From a checkpoint of a small transformer trained on Wikipedia: capped logits.
Each number is 128 + 32 x the weight over its row's rms, rounded and kept within 0 to 255. Layers, rows and columns count from 0. The size above them is the row's rms in percent of the matrix's.

# layer 2 MLP up, 128x64, rms 0.155, rows 34-68, columns 0-63
size [102  98  90  90 101  95  96 107  88 106  87 107 100  87 105  89  92  93  91  93  94 114 102  94 100  84  94 119  92  86  95 112  93  95  92]
[[146 154  94 143 104  60 149 149  98 157 106 116 177 107 125 127 123 104 127  59 175 136 162 182 129 174 131 164 114 132 205 110 101 100 175 145 124 132 156 137 177 147 160 130 171 125 163 125 182  90 140 116 126 132 121 168 123 135 115 127 152  67  94  48]
 [ 93 132 109 135 221 158 126 171 164 118 163 131 153 147 126 139 153 130 125 123  91 129 138 127 169 119 107 135 147 125 131 177 133  75 107 209 109  66  94 112 127 157 202 145 154 104 125 138 144 159 196 136 108 180  95 133 154 120  99 163  98 134 180  90]
 [103 184  95 130 111 212 157 145  90 132 107 108 193 121 126 122 175 120 109 141 134 118 111 134 106  83 135  24  96  94  90 129  88 138 142 149 148 140 176 100 110  74 114 134 124 151 155 119  84 110 130  92 122 111 153 126  94 129 162 206 144 129  90 120]
 [ 31 185 183 143  72 101 152 124 119 153 167 107  90 153 111 144 162 107 139 111 151 186 109 139 111 124 174 117 134 163  72  99  42  78 114 129 158 112 131 120 176 142 152 130 116  82 136 101 119 129  94 123 146  73 137 146 140 151 119 107 137 140 119  85]
 [179 158 144 144 107 131  73 133 110 130 114 121 123 172 103 130 103 151  73 175 158 121 125 148 135 129 134  67  57 128 166 114 126 125 121 185  75 117 109  98 107 198 145 132 126  95 111  68 164 128 132 151 148 175 127 134 182 190 147 191  79 140 131 153]
 [123 136 105 119  63 121 150 127 115 183 153 133 171 120  42 164 175 124 159 175 105 103 163 200 131 151 153 111 156  90 154 136  78 121 134 125 136 142 111 147 112  41 120 162 145 147 199 135 109 100  86 127 111 100 120 129 155 143 181 138 111  91 107 129]
 [ 96 176 203 148 152  64 128 155 163 131 140  89 115 109 135 112 128 114  73 131  79 160 111 129 190 175 183 100 192  94  93 148 116 152 120 200 155 103 151 110 129 158 109  85 125 111 119 131 127 123 149 151 125  73 166 117 168 111 142  92 106 171 110 138]
 [128 201 155 133 162 171 184 122 124 103 195 121 112 160 131 140 166 157  89 139 126 180 147 134 101  74 131  94 112  95 118 198 134 107  71 148 162  79  96 137 122 144 188 123  87 104 153 152 103 101 153 108 116 122 109  90  74 169 121 155 107  87 113 122]
 [154 101 133 154 177 142 136  82 103 107 134 146 128  99 117 123  86  86  99  87 134 134 119 117 159 136 112 155  87 127 150 142 163 118  78 113  88 210 148 128 135 143 134 164 109 123 238 141 198 163 112 171 128 149 115  84 118 175 115 156 107 107 175  93]
 [145 104 186  72 167 137 149 102 132 116 158 110 134 177 172 136 144  96  96 102 167 128 146 126 185 133  50 102 118 110 166 119 178 134 127 154 138  78  83 127 134 136 167 140 129 146 108 124 171 101 152 155  72 116 120 138  87 136 124 151  95 206 196  98]
 [116 120 128 123 115  94 111 119 147  78 110 179 127 148 120  90 137 165 154  81 143 131 123  74 129 121 134 130 121  96 104  74 113 125 159 148 131 140 147 103  43 103 140  85 131  85 133 159 147 158  96   7 108 169 133 158 179  95 141 121 147 132 145 189]
 [ 82 131 131 196 163 181 129  63 172 183  92 171  87 121 174  86 155 115 157 132 118 155 135 167 136 115 182 128 160 108 201 124 124 151 117 177 114 142  92 105 111 108 100  98 100 108 145 127 139  78  99 120 102  92 167 154  96 140 105 153  93 119 118  82]
 [153 103 127 173  70 145 161 136 211 154 187 162 138 118 152 159 133 145 131 168  93 153  78 154  98 185 152 124  92  99  97 125 177 126  61 167 145 133  90  96 139 171 126 101 187 140 116 151  95 182 118 148 166 146 121  94 118 110 163 163 136 129 117 128]
 [130  93 147 121  92 167 206 132 160 163 115  81 122  97 102  85 126  99 112 136  70 102  97 126 101  87 163 105 105 195 115 119 124  82 120  98 148  83 132 115 121 144  98 135 148 116  27 130  79 134 137 107  82 160 158 169 126 106 121 150 143 121  88  88]
 [142 161 116 148 108 147 121 114 149 167 159 113 172 107  99 199  69 180  80 159 107 134 145 167 185  97 117 132 168 111 159 151 150 164  95  89  87 169 146  95 142 119  85 118 101 131 123 163 157 108 171 119 172 133 152 164 177 152 121 170  72 156 142  79]
 [166 119  99 129 138 137  87 104 184 130 140 114 135 154 146 120 143 110 140 151 130 165 106  99 136 105 137 115 144 134 201 143 200  67 137 131  97 151 204 176  88 120 184 139 141 156 109 119 110 169 101  59  77 159 172  84 105 105 178 150 152 152 118 108]
 [ 89  96 177 131 104  70 137 105 104 168  95 146 130 102 144  83 115 181 142  98 105  99 149 128 124 133 136 208 145 146  86 205 130  98 204 159 209 170 131 138 126 117 148 145 177 116 127 146 151 113 170 130 130 155 122 178 145 122 144 123 103 119  88 149]
 [160 129 147 113 135 110 136 139 153  95 116 134 149 149 195 126 117 136 151  77 136 161 158 139 110  95  71 181  77 204  88 141  83 137  94  90 117 132 132 134 124  82  91 128  79 116 132 101 136 190 181  97 145  59 131 205  97 137 131  96 121 112 121 131]
 [137 151  97 132 180 176 159 101 126 210 125 135 143 183 156 124  98  96  84 165 112 112 173 178 108 142 179 123 136 103 144 137 115 142 135 143  90 172 107 132 150 141 192  87 160 123 135 157 119  96  84 114 161 123 135 127  72 131  86 140 136 105  66  55]
 [145 140 147 110 113  92 148 201 108 142 136 105 190 118  90 103 173 161 169 130 105 163 122 143 129  95 136  66  88 174  85 121 169 105 125  94  76 132 122 106 101 142 129 119 165 127 164 103 147 124 115 163 131 110 104 185  44  88 180 158 151 114 165  91]
 [111 113 137 147 146 117 109  80 109 136 126 136 115 117 134 110 107 132 145 191 104 139 144 134 179 142 176  94 183  91 146  71 110  49  96  83 156 191 201  84 126 157 167 151  80 162 132 136 164  99 128  98  88 164 141 116 173 105 166 155 153 119 123 106]
 [ 98 152 128 155 221 111 107 141 121 126 158 105 202 134 209  92 138 130 124 150 133 160 127 120 123  97 123 138 175 147 105 142 182 171 113  99 104 122  96 126 123 159 139 102 135  91 182 113 113 171 113  84  83 119  98 169 148  56  77 147 115  92 126 137]
 [178 141 192  89 131 123 129 204 122  87 127 124 197 137  42 128 111 117 115 114  99 133  95 112 118 112 111 153 140 129 152  93 157 155 159 116 144 137 139 113 160 155  47  95 125 120 183  73 166  86 137 111  91 108 148 160 144  77 161 114 116 125  92 142]
 [153 153 119 101 145  88 113  45  76 115 118 128 114 128 111 167  97 142 118 108 149 130 113 194 174  79 150 162 170 148  79 110  90 165  94  66 159 125 106 113 134 150  97 125 146 103 164 126 101 151 105 149  88 115 136  82 153 141 144 207 158 164 156  82]
 [162 116 165  92 134 161 145 110 129  76 105 113 219 136  91  98 117  88 160 110 144  77  98 149 160 143 119 112 115 119 122 141 121  93 115  91 169 157 146 173 132  70 173 165 127 160 135  72 110 127 123 116 214 169  75 115 127 172 126 120  91  86 128 133]
 [152 145 140 179 135 196 126 146 141 154 162 167 127  92 182 162 145 178 133 140 103 114 119  56 159  88 174 121 113 109 178 102  95 173  83  88 110 156 132 157 126 170 139 159 209 174 108 142  99 142 115 143 133 135 128  89 170 134 118 122 144 134  88 183]
 [181 116 117  53 135 127 104 138 140 129 161 127 143 131 104 163 173 110 130 137 117 158 122 124 147 151 128  65  67 103 151 139 145 160  99 192 112 127 151 112  89 169 193  53 173  76 144 119 120 169 150 140 119 123 142 106 155 175 138 104 174 194 125 100]
 [108 129 157 103 131 136 187 126 199 135 125  90  86 128 188 111 150 131 128 173  82 122  52 172 155  91 177 101 166 114  79 154 105 125 127 136 121  75 170 107 156 110 118 136 127  99 165 137 137 145 148 180  95 162  68  96 144 130 171 125 132 111 156 180]
 [ 84 145  92 114 154  84  86 136  97  99 111 141 154 130  46  78 101 151  53 107 136 129  91 141 129 127  97 103 141 159 105 103 114  96 141 168 110  95 106 122 115 153  93  67  99  86 132 166 154 146 151  87 179 161  80 176 153 162 134 146 132  78  88 132]
 [ 93 108  64  89 108 185 190 136 136 181 141 119 172 143  71 120 116 134 135 158 106 159 177 177 113 109 189 131 156 132 109 159 143  92 134 129  98 159  86 141 116 117 124 147 103 126 156 101  75 175 156  97 106  98 175 160 107  78 191 122 149 168 125 128]
 [ 76 108  82 114 102 117  86 127 107 131 117  84 191 142 143 155  88 132 108 134 124 100 143 155 104 153 133 102 106 207 124 128 108 117 125 112 147  85 126 133 146 166 185 105 175 147 110 114 147 143 167  79 228 126 168 142  61 166 101 145 140 121 159  88]
 [145 122  87  63 120 136 125 127 146 143  81 116 148  80  98 138 132  99 135 140  91 174 146 122  71 162 151 111 149 121  78 133 127 158 104 148 108 165 119  41 145  93 168 136 121 171 111 160 152  93 193  62 132  94 144 178 133 140 143 132  72  98  75 138]
 [ 76 133 146 132 105 108  49 143  76 158  93  96 143 102 171 153 148 149  79 125 103 149 167 129 113 117 140 149 175 183  88 125 152 165 131 120 128 184 141 169 146 182 142 165 111 125 132  67 138 116 137  57 179 134 100  73  88 121 160 145 137 125 109 162]
 [ 94 147  70 131  78 175 110 136 108 152 142 156 106  96 119 114  95 111 157 181 100 102 162  89 108 105 137  89  94 116 101 135  92 137 109  48 117 124 179 176 132 148 123 138  82 118  51 141 101 103  51  91 101 137 105 138 111 146  90  95 154  96 152 147]
 [137  87  77 176 152  60 102 113 142 147 185 110  90 156 126 145 128 133 126 152 125 186 154 111 128 138 131 106 160 168 155 141 138 170 100  67 119 195 100 152 141 151 169  91 166 135  80 143 137  77  81 151 122 165 160 145 125 159 123 141 133 171 156  58]]
# layer 2 MLP down (transposed), 128x64, rms 0.126, rows 34-68, columns 0-63
size [101  94  96  92 106  98  96 121  94 102  93  96 101 100 100  97 102  90  93  96 100  98  99 100 101 100 103  95 104  99  95 105 104  95  96]
[[125  67 153 104 145 131 162 127 117  87 155 155 105 129 164 176  81 126  40 118  84 141 134  70  93 159 125 111 123 122  89 142 142 152 144 197 119 102 108  94 109  77 135 157 113 110 165 105  64 135 136  96 128  94 145 139 137 129 102 194  63 138 143 159]
 [142 139 131 155  59  71 116  76  37 126 122 114 100 108 106 105 105 137 149 149 116 110 133 120  85 140 143 134 139 152  95 112  86 165 167  85 170 144 151 155 118 139  31  87  97 171 126 122 141 145  87 126 117 127 103 156  90 121 134 113 116 111  51 161]
 [145 116 201 138 107 107 116 171 133 166 155 111 107 155 182 103 172 136 158 140 155 195 171 116 190 121  90 179 112 151 202 114 143 119 117 118  78 133 138 162 140 131 136 136  73  82  66 150 177  93 101 126 100 130 126 115 173 151 159 136 159 107 146 109]
 [110  95 145  86 144 172  63 123 157 128 151  83 132 113  92  82  87 173 124 151 105 109 169 108 120 153  97 217 133  99 108 139 119 163 124 123 138 111 122  97 151 165 104  74 171 137 111 177 182 124 152 212 153 122  81 138 144 103 127 169 128 115  92 126]
 [128  85 106 157 191 155 153  94 188 129 154 194 112 143 109 113 109  87 135 108 115  77  79  70 100  79 104  99 109 141 101 187 110  95 129  82 106 115 136 185 119 100 123 113 139 165 138 166 119 175 137  80 138  76 128 166  85  95 110 111 160 142 123 147]
 [131  57 163 130 125  54 113 185 143 126 173 106  84 121 138 123 201 172 132 138  61 137  92 120  99 116 157  86 188 130 145 192  86 108 167 119 101 124  87 131  95 136 188 124 128 137 122 121 122 130 139 125 138 161 109 113  88 177 143 118 102 149 174 124]
 [193 136  66 139  88 130 156 137  89 157  96 114  96 116 153 119 104  96 112 142 157  94 159 109 159  98 105 146 127 150  73 140 118 176 152  68 112 184 123  69 134  88 125  74  82 225 143 104 157 126 127  77 118 118  88 108 134 122 142 136 155 108 138 113]
 [174 157 148 121 161 139 203 147 122 110 115 123 130 129 100 146 156  67 122 141 121 169 121 186  80 119 105 123  87 136 178 170 151  87  88 112 173 169 128 105 159 138 158 157  86 115 141 160 122  63 129 196 138  99 155 117  98 181 124 102  94 109 170 171]
 [ 88 126  83 103 107 121 105 144 117 110  80 147 135 114 147  71 112 174 170 128 123 183 190 102  63 158 142 141 120 123 137  95  97 130 166 101 140 134 122 100 154 123 128  59 107 134  49 176  58 123 114 106 122  61 187 131 115 172 121 123 118 138 121 132]
 [110 176 151 169  58 133 117 134 149 115 103  93  76  95  87 115 132  89 106 152 144  92 182 155  58  95 124 200 144 130 153 148 106  92 166 136 129 165 154 178 126  97 148  92 136 143  80 144 132 127 131 111 162 157 139  79  80 103 134 132 143 119 105 201]
 [135 106  79 192  94 114 123 105 151 101 143 168 152  60 117 131 173 153 124 164 135 169  98 162 145 136 110 124 139 130 127  94 153 135  79 159 145 190 159  87 185 110 149 137 167 137 104 119 107 146  96 205 151  66 162 114  87 169 147 144 113 111 177  98]
 [148 128 161 138 152 171 128 163 153 141 212  78 129 159  85 152 142 108 133 147 138 100  91  86 133  90 106 132  99 174 107 170 109 107 120 122 211 147 121 113  67 126 131 188 116  82 107 151 119 163 189 145 121 135  92 138 121  55 132 128 112 149  95  92]
 [143 122  80 140 208 134 133 118 127 151 134 131 179 103 100  98 103  67 140 134 157  72 118 108 127  48 128 126 139 151 151 104 113  92 145 127 154  80 167  74  75 127 114 136 115 143 147 136 119  99 153  42 127 138 101 174 131  97 126 158 155 154 112  57]
 [150 111 217 132 152 112  93 164 143 155 126 108 151  91 151 141 109 126 155 137 186 116 137 145 113 120 105 161 187 137 147  90 130 161 107 112 143  85 132  99 165 143 149 105 150 161 180  94 142 134 175 132 114 151 113 209 135 195 174 101 110 207 114 112]
 [196 147 147 164  84 166 157 111 159 157  85 149  96 110 110 129 100 172  83 146 117 149  88 146  60 154  92 109 162  84 116 149 152 134 107 110 133 105 122 116 157  97 111 130  88 130 137 119  93 107 161 173 187  69  81 164 171 159 157 148  63 144 104 140]
 [145  89  43  93 149 113 127 138 180 131 119 146  89 120 124 188 134 116 128  69 154 177 133 188 148 178 135 133 159 143 108  92 158 137 101 112 124 121  79 182  96 174 111 148 176 116 118 115 129 128 113 193 151 123 125  89 121 149 146  87 112 135 210 130]
 [185 157 133 163 157 148 107 127 123  48 157  42 162 134 133 143 138 112 128 107 147 129 163  97 126  71  97 154 133  83 195 127 143 139 140 115  36 112 179 167 125 153 149  73 141 156 134 142 115 108 131 155 121 107  88  81 120  99 133 134  92 134 135 102]
 [125 140 157 165 114 162  90 141 155 101  49 129 199 115 191 160 152 160 129 132 140 144 111 189 155 107 124 174 152 164 133 197 125 126  85 105 126 114 213 119 157 123 111 157 141  91 118 156 122 140 128  70 124 117  91 135 172 152 155  95 128 107 119 174]
 [162 147 154 112 128 124 158 149 129  57 123 139 112  81  84 138 109 114 105  93 116 118  86  75 121 126  84 125 165 154 128 127 118  71 224 158 186  63 129 140  99 124 109 166 146 172 127 105 118 171 191 102 136 196 100 141 131 112 135 111 115 157 140 137]
 [124  96  55 161 106 145 144 117 102 140 115 172  93  55 132 155  97 146  87 139 185 172 131 152 177 151 163 106 163 169 110 111  84 145 144  93  89  97 118 134 149 117 220 111 154 127 129 126  91  78  93 165 150 139  94 159 148 165 118 135 134 170 110 143]
 [147  69 148 102 179 132 175 113 103  17 113 111 147  87 162 163 129 138 119  89 104 174  98 109 100 135  65  78  84 121  78 150  84 162 103 122 141  99 158 131 106 125 133 144  89 133 107 111 130 163 108 110 123 126 118  85  83 145 130  80 111 138  87 106]
 [ 79  58 108 102 166 147  81 115 110 112 137  71 152  78 174  74 166  92 118  98 176 116 171 121 145 113  71 142 103  77 128 114 139 134 126 143 178 134 130  87 153 153 194 128 162 161 146 126 179 179 155 115 103  87 151 129 147 144 161 147 111  92 128 135]
 [146  95 108 182 137 116 130 176 116 142 145 148 215 162 107  88 158 113 169 148 176 117 177 116 111 126 134  81 137 145 114 149 178 125 119  85  92 113 104 167 130 113 119  83 107  76  74 184 119 159 131 153 134 159 128  69 177 101 152  83  89 166 130 120]
 [125  70 145  86  81 155 187 180 148 147 123  82 168 151 120 140 115 100  87 187 144 202 113 110 118 128 106  63 122 165 123 142 141 126 138 115 106 152 112 166  88 134 103 122 103 116 111 161 107 125 148 155  62 156 155 116 138 124 165  53  84 146 125 175]
 [107 134  79 123 116 143 119 138  99 142 154 175  85 117  98 101 124 113 158 140 118 161 173 142 118 126 142 158 181 170 178 158 188 148 127 156 108 118 171 100 169 141 129 188 178 149 104 137  88 131 118 120 151 107  95 142  92 209 132 123  82 120  51 190]
 [ 67 166 153  94 150 127 151 138 123 162  86 146 144  50 173 173 151 149 108  97 140 158 147 104 104 166  90  81 162 133 155 156 140 122 105 117  98  93 136 169 159 144 105  93 195 170  88 143 111 157 126 127 106 100 106 137 146 185  67 169  89 167 143 115]
 [131 101 114 168  81 119  93  96 112 168 144  71 106 138 165 115 123 135 101 166 127 101 121  98 130  82 125 108 131 188  36  88  85 127 148 123 130  93 104 104 159 148 110 160  84  94  70 142  50 188 127  74 140 150 149 110 132 147 126 148 148  97 123 151]
 [116 113 164 146  75 158 206  84 144  83  85 155 163 160 146 121 137 128 192 164 128 139  82 127 156 128 107 129 145 135  84 174 177 112 114 146 121 101 152 107 179 155 183 114 159 108 100 173 110  77  98 122 102 141 126 108 180 114 100 178 154 110 170 162]
 [ 90 111  52 143 146 122 100 140  68  94 110 159 158 129 136  99 115 116 146  90 145 170 165 161 115 137  66  89  96  91 140 131 151 125 104 192  86 122  78 110  92 157 111 106  79 152 130 150 173  96  77 141 113 178 198 164 130 145 128 135 160 112  96 117]
 [107  99 152 154 176 166 127  69 122 103 102  81 131 118 170 160 132 125 117 144 115 127 111  75 199 119 117 140 154 139  86 132 126  98 138 151 101 101 146 128  83 110  58 120 153 171 124  87 170 155  98  85 157  91  54 158 132 195  93 131 134 117  84 162]
 [114 105 164 135 118 151 136 141 114 170 122 158  85 155 139 164 131 109 173  65 110 124 129 176 130 112 159 138 125  91 108  74 184 172 114 121 118 191 125 142 147  75 169 129  86 149 141 156  83 106 103 198  33 113 101 125 132 117 167 155  99 130  89 139]
 [ 98 129 187  87 134 133 124  98  93  62 125  61  76 121 124 190 126 146  87 108 106 144 138  98 106 128 163 143 166 112 139 150 123  80 160 215 131 135  81  74 145 107 149 124 111 164 113 148 131 132 163 128 137 153 195 123 156 164 163 172 106  99 140 154]
 [152 136 100 157 109 153 179 120  95 123  72 136 115  76 146 142  74 117 194  79  89 166 170  76  72 150 168  94 122  88 132 104 119 115 149  69  88  78 104  96 177 129 118 158 156 126 171 160 101 105 155 168 102 118 151 154 120  84 141 163 125 131 113 136]
 [138 122 115 126 115  99 136 150 173 136  76 141 124 128 132 190  80 144  72  84 101 122 135 158  99 147  61 188 133  90 115 109 136  81 127 156 163  84  78 144 166 173  93  90  78 134 142  92 129 134 102 200 111 103 138 166 117 102 178 167  92 107 126 138]
 [ 97 178  95 111  82  98 158 159 161 114  94  81 158 117 119 178 168  85 117 158 156  75  59 152 153  84  96 145 120 115  99  99 120  94 118  76 150  96 134 103  96 158 104 113 113 118 132  68  93  79 106 123  65 120  73 167 135 148 127 113 108 108  98 108]]
# layer 2 MLP gate, 128x64, rms 0.155, rows 35-69, columns 0-63
size [ 82  95 101 104  95  97  93  96  99 109  99 106 105  85  91 112  82  90 103 102 102 104 103  99  91  93 108 112 101  84 120  96 102  99  98]
[[100  79 163 140  52  85 108  89  53  86 143 128 123 144 163 118  87 143  82 114 160 134 139 147 149 112 156 139 101 159 118  98 140 142 152  76 100 159 124 127 135 137  96  83  79 109  96 142 132 166  57 127  86 120 183  78 131 106 137 106 179 125  87 154]
 [128  77  84 117  91 113 151 137  78 109  89 108 170  94  91  89 155  98 117  77  99 123 135  96  86  95 117 124 102 124  63 130 124 177  96 111 142 192 177 152 116  49  87 137 148 174 154 170 142 100 124 103 139 114 177 185 143 133 159 133 127 135 114 156]
 [ 98 194 175  68  83 140 193 129 111 152  70 155 147 103  99 119 182  74 150 107 121 175  94 134 118 141 136 112 122 122 105 132  75  93 111 163 160 145  99 118 158  86  96 157 117 118 163  86 114 103 101 119 105  74 151 181  79 120 129  78 125 146 113 110]
 [128 111 181 147 165 143 179  97 144 131 118 193 139 133 145 168 152  59 109 108 114  98  50 112 125 131  99 161 161  90 156 151  76 147  77 118 130 131 120 132 207  52 139 134 148 180 123 178 100 142 131 139 162  92 151 110 117  99 125 115 119 147 162 110]
 [118 180 125 107 125 140 128 116 174  93 165 116 128 113 119 145  66  66 143 122 174 134 185  96 103 111 100 138  86 181  92 114 187 135  75 134 198 135 193 159 132  78  75 119  95  91 115 139 169 141 153 109 157 133 120 109 175 109 102 112 137 110 169 119]
 [165 123  76  97  85 139 116  86  95 136 112 151 128 114 130  81  54 101 138  95 169 148 184 128  95 125 132 134  93 153 140  71 124 156 121  40 132 142 124 153 135 130 146 145  48 196 156 144 126 103 114 135  91 147  89 143 163 101 143 146 129  75 149 159]
 [143 140 178 191 117 132 100 175 181  43  79 168 125  74 128 114 130 144  96  81 151 134 150  84 118 115 102 176 154 188 129 134 152 104 117 169 152 132 128 148 119 120  89  83 146 138  97 131 153  80 137 104 128  98 109 118 194 133  97 177 114 177 116 120]
 [153 135 121  60 111 163 165 141  65  90 121 147 136 129  66 143 179 110 135  80 170 142  69 137 161 158  86  73 129 135 174 123 119 105  77 101 134 115  96 138 135  79  94 207  85 186 123 133 130 129 105 142  97 163 118 111 173 113 132 103 123 113 118 105]
 [122 148  97 154 103 154 144 175 135 119 110 123 153 105 143 147  88 128 144 143 134 143 159 183  93 112 192 139  86 135 116 175 125 146 101 133  87 179 190 161  50 118 158 145 212 137 145 100 124 137 159 119 211 140 177 183 153 134 138 154 144 128 119 139]
 [117 132 131 141 139  97 114 104 140  92 123 151 162 108 160  64 178 151 211 113 141 169 152 190 145 132 118 143 135 170 106  71 162 137 153 141 116 116 106 128 121  62 196 155 153 166  86 118 158 138  97  91 112  91  99 154  87 142 146 146 134 136 191  77]
 [104 127 203 112  85  41 165 129 120 133 104 153 138 141 148  89 131 136 122  86 118 156 109 138 130 139 118  99 189 140 120  83 175 167 147 106  62 128 150 112 173 135 124  94 132 197 164 118 166 135 115 144 205 111 166 146 149 166 132 151 153  86 133 156]
 [114 152 159 116 138  96  72 116  70 131  43 113 131 109  85 140 135 130 161  89 188 122 127 120 135  87 130 110 155 151 146 126  88 125 211 102 150 146 146 183 117  62 113 161 141 115 155 118 154  61 102 116  73 152 114 128 137 146  86 138 136 119 171  87]
 [ 97 162 145 169 144 147  98 125  94 139 121 141 135 128 158 139 166 149  92 136 169  79 153 169 107 168 136 187 128 106 174 117 182 155 100 162  76 163  99  51 132 132 117 128 125 131 178 184 180 185  89 118 145 140  74 125 170  77 112 115 115 152 150 121]
 [ 99 136 163 115 115 119  71 103 131  62 115  95 101 111 123  75 118 106 145 105 148 123 104  77 122 172 106 108  85 122 149  98  84 174 138 195 142  88 107 155 176 133 140 112 137 139  86  48 127 176  94 141 101 145 109  58 150 125 135  78 109 131  77 124]
 [120 184 131 152 121 139 132 103 164 163 102 106 144 167 112 108 121 123 101 148 172 117  55 147  79 144 177  98 162 158 138 146  90 186 162 143 115 152 150  79 139 124 145 133 146 144 124 165 155  85 116 148 102 106 184 156  39 173 179 161  75 119 113 113]
 [134 153 129 115 135 138  73 128 160 116 108 118 154 127 125 162 172 192 144 105  76 167 120  93 145 102  84  58 193 101 147  52  95 103 118 141 122 103 153 117 126 125  94  83 103 106 123 136 122  77 126  98  86  49 155 135 104 162 149 176 150 123 155 100]
 [131 120 115  95  81 114 104 167 151 121  42 181 153 113 207  79 154  98 112 122  70 167 131 133 125 147  97 110  81 139 171 104 110 141 128 191 109 127 178 119 133 132 109  86 148 126 111 102 175 175 120  99 131  92 164 166 128  91  82 130 107 109 105 160]
 [ 92 102  97  91 134 129 104 119  56  82 134  80 134 132 107 108 171 107 167  87 150 114 139 115 152 108  86 176 120 131 136 126 148 145 108 109  87  82 133 135 130 118 143 156 113 158  84 103 140  92 154 171  90  80 100 147  78 135 217 128 139 133 197 191]
 [146 155  81 108 124 113 147 126 159 119  94 101  28 136 191 149 146 117 164 148 137 119 162 108 107 119 174 171 139  86 142 151  94 173 124 119 104  87  94 104 187  87  84 100 127  64 125 152 102 113 155 171 136 141 131 129 184 139  85 127 120 155 110 185]
 [166 155  82 158  66 140 137 145  96 178  98 127  45 115 101 108 143 113 126 163 172 109 156 141 138 131 205 128 130 115 206  74 125 124 140 166 127 141 124 124 165  96 108 115 114 178 160 132 128 128  91 133  61 128 165 147 160 105 122 170 136  94 166 163]
 [ 68  85 114  86 170  89 148 164 105 166 157 127 182 109 165 110 163  96 102  79 136 164 117 118 149 106 108 130 143 112 120  78 134 128 136  85 155  72  96  79 102 178 115 168 184 105 165  92 108 173 132 130  86 147 113 164 132  83  94 139  86  80 136 134]
 [146 150 130 184 178 152 128 127 163 108  88 181 174 172 176  67 125 102 126 113 173  66 123 180 145 121 129 150 177 143 126 124 154 146 146 138 145 106  97 133 159 113  81 118  90 131 130 153 159  81 101 131 150 151 138  65 161  88 130 191  73 154 129  92]
 [105 166 113 139 135 148 106 137 126  72 172 178 125 156 149 137 146 177 191 140 183  89 166 175  93 120 103 151  68  81  97 137 115  67 113 144 201  92 170 146 169 102 119 136 134 153  97  97 139 181 134 113 145 155  99 126 129 167 132 177 143 116 135  91]
 [132 153 101 129 145 152 133 107 105 115 116 173  52 166 136 114 108 152 164 112 128 105 148 153 153 146  87 161 199 138 151 193 161 166 110 192  84 112 129 128 166 137  62 185 192 132 125 106 113 134 103  94 137 159 125 127  99 177 135 163 132  95 100 175]
 [ 97 105  94 163 108 103 103 109 163  73 132 166  93 124 116  66 123  89 172 101 153 123 149 194 155 101 125 112 159 122 144 167 152 142 147 151 119  69 117  49 189 102 125 117 107 122 152 102 119 131 131 165 160 163 181 174  56 122  92 122 148 129 143  98]
 [122 124 152  97 106 185 168 101 201 170 115 152 131  72  82 127 177 165 166  74 182  88 135 144 109 128 101  97  78 118 142  99 118 127  84 145  97 129  85  76 144 116 109  93 155 139 164 119 112 172 136 133  90  85  80 142 176 128  93 104 116 107 105 103]
 [147 146 138  77 135  90 161 135 184 139 142 126  79 125 152  86 117  94 137 149  97 119  84 197 149 119 153 113 151 148  88 134 134 106 146  82 128  80 200  93 142 145 118 154 148  87 132 180 115  99 130 199 131 112  51 165 154 150 155 163 106 128 178 153]
 [126 206  89 129 130 122 131  71  65  87  75 161 115  75  95  86 118 116 135  95 116 125  69 204 167 106 115 126 173 141 115 107  71 114 108 154 152 147 152 107 149 128  50 145  82 122 149 156 127 127 118 122 173 141 111 125 163 125 155 166 144 111 117 143]
 [140 193  93 130 151 134  59 116  94  92 142 149  96 150 101 134 149 169 142 102 148 130 112 115  72 130  87  76  96  89 140  52 124 153 111 114 159 103  78  80 156 124 146 153 125 142 195 161 120  86 175 118  45 120 131 109  97 126 148 125 101 111 129 150]
 [126  77 108 143  85 119  90 161  78 181 108 104  85 141 143 149 123 196 150 111 122 153 140 176  51 112 176 138 106 169  51 149 143 127 119 115 159 145 125 134  66  78 128 138 181 155 138  96 114  98 122 150 146 128 177 155 110 147 138  77 158 106 139 117]
 [178 156  88  78 142 122 127 121 162 161  86 104 145  87 101 130  92 116 139 118 111 206 138 118  96 145 185 176 126 151  99  96 116 124 153 121 132 171 107  61 160 125 182 155 164 162 138 152 133  86 158  98 178 102  84 185 136 102 166 136 141  91 124  83]
 [155  98 141  85 126 127 154 122 181 121 122 127 127 158 102 147 127 111 153 144 145 171 120 137  88 137  80 111 107  76 181 117  65 139 114 124 169 139  89  84 119  62  98 103 152 194 114  90 133 124 120 182 101 117 119 197 162 141 101 112 126 153 220 105]
 [ 81 181 118 159 135  79  87 114  72 122 146 147 163  95 118  78 170 109 163 143 171 103 176 114 146  98 167 117 129 185  95 144 103 139 159 101  46 127 162 149 115  90 156  65 133 122 109 100  99  93 157 144 114 136 150 162 117 179 175 101 158 128 108 117]
 [109  72 156 133 157 124  82 112 115 148 131 106 112 138 123 162 105 110 150 135  86 164 180  56  88 188  84  92 149 113 172  87  91 157 151 191 114 103  71 169 129 164 136  89 146 168 104 176 104 155 152 173 133 105 162 131 117 144 124 100 148 136 132 183]
 [158 139  89  51 138 140  71  71 159 111  93 125 124 126 149 114 173  97 149 109 105 137 114 120 171  79 129 116 156 142 160 122 120 156 164 145 166  83 125 164 133  76 130 128 162  55 121 134 193  84 163 204 118  84 118 139  91 112 111 144 143 162 112 131]]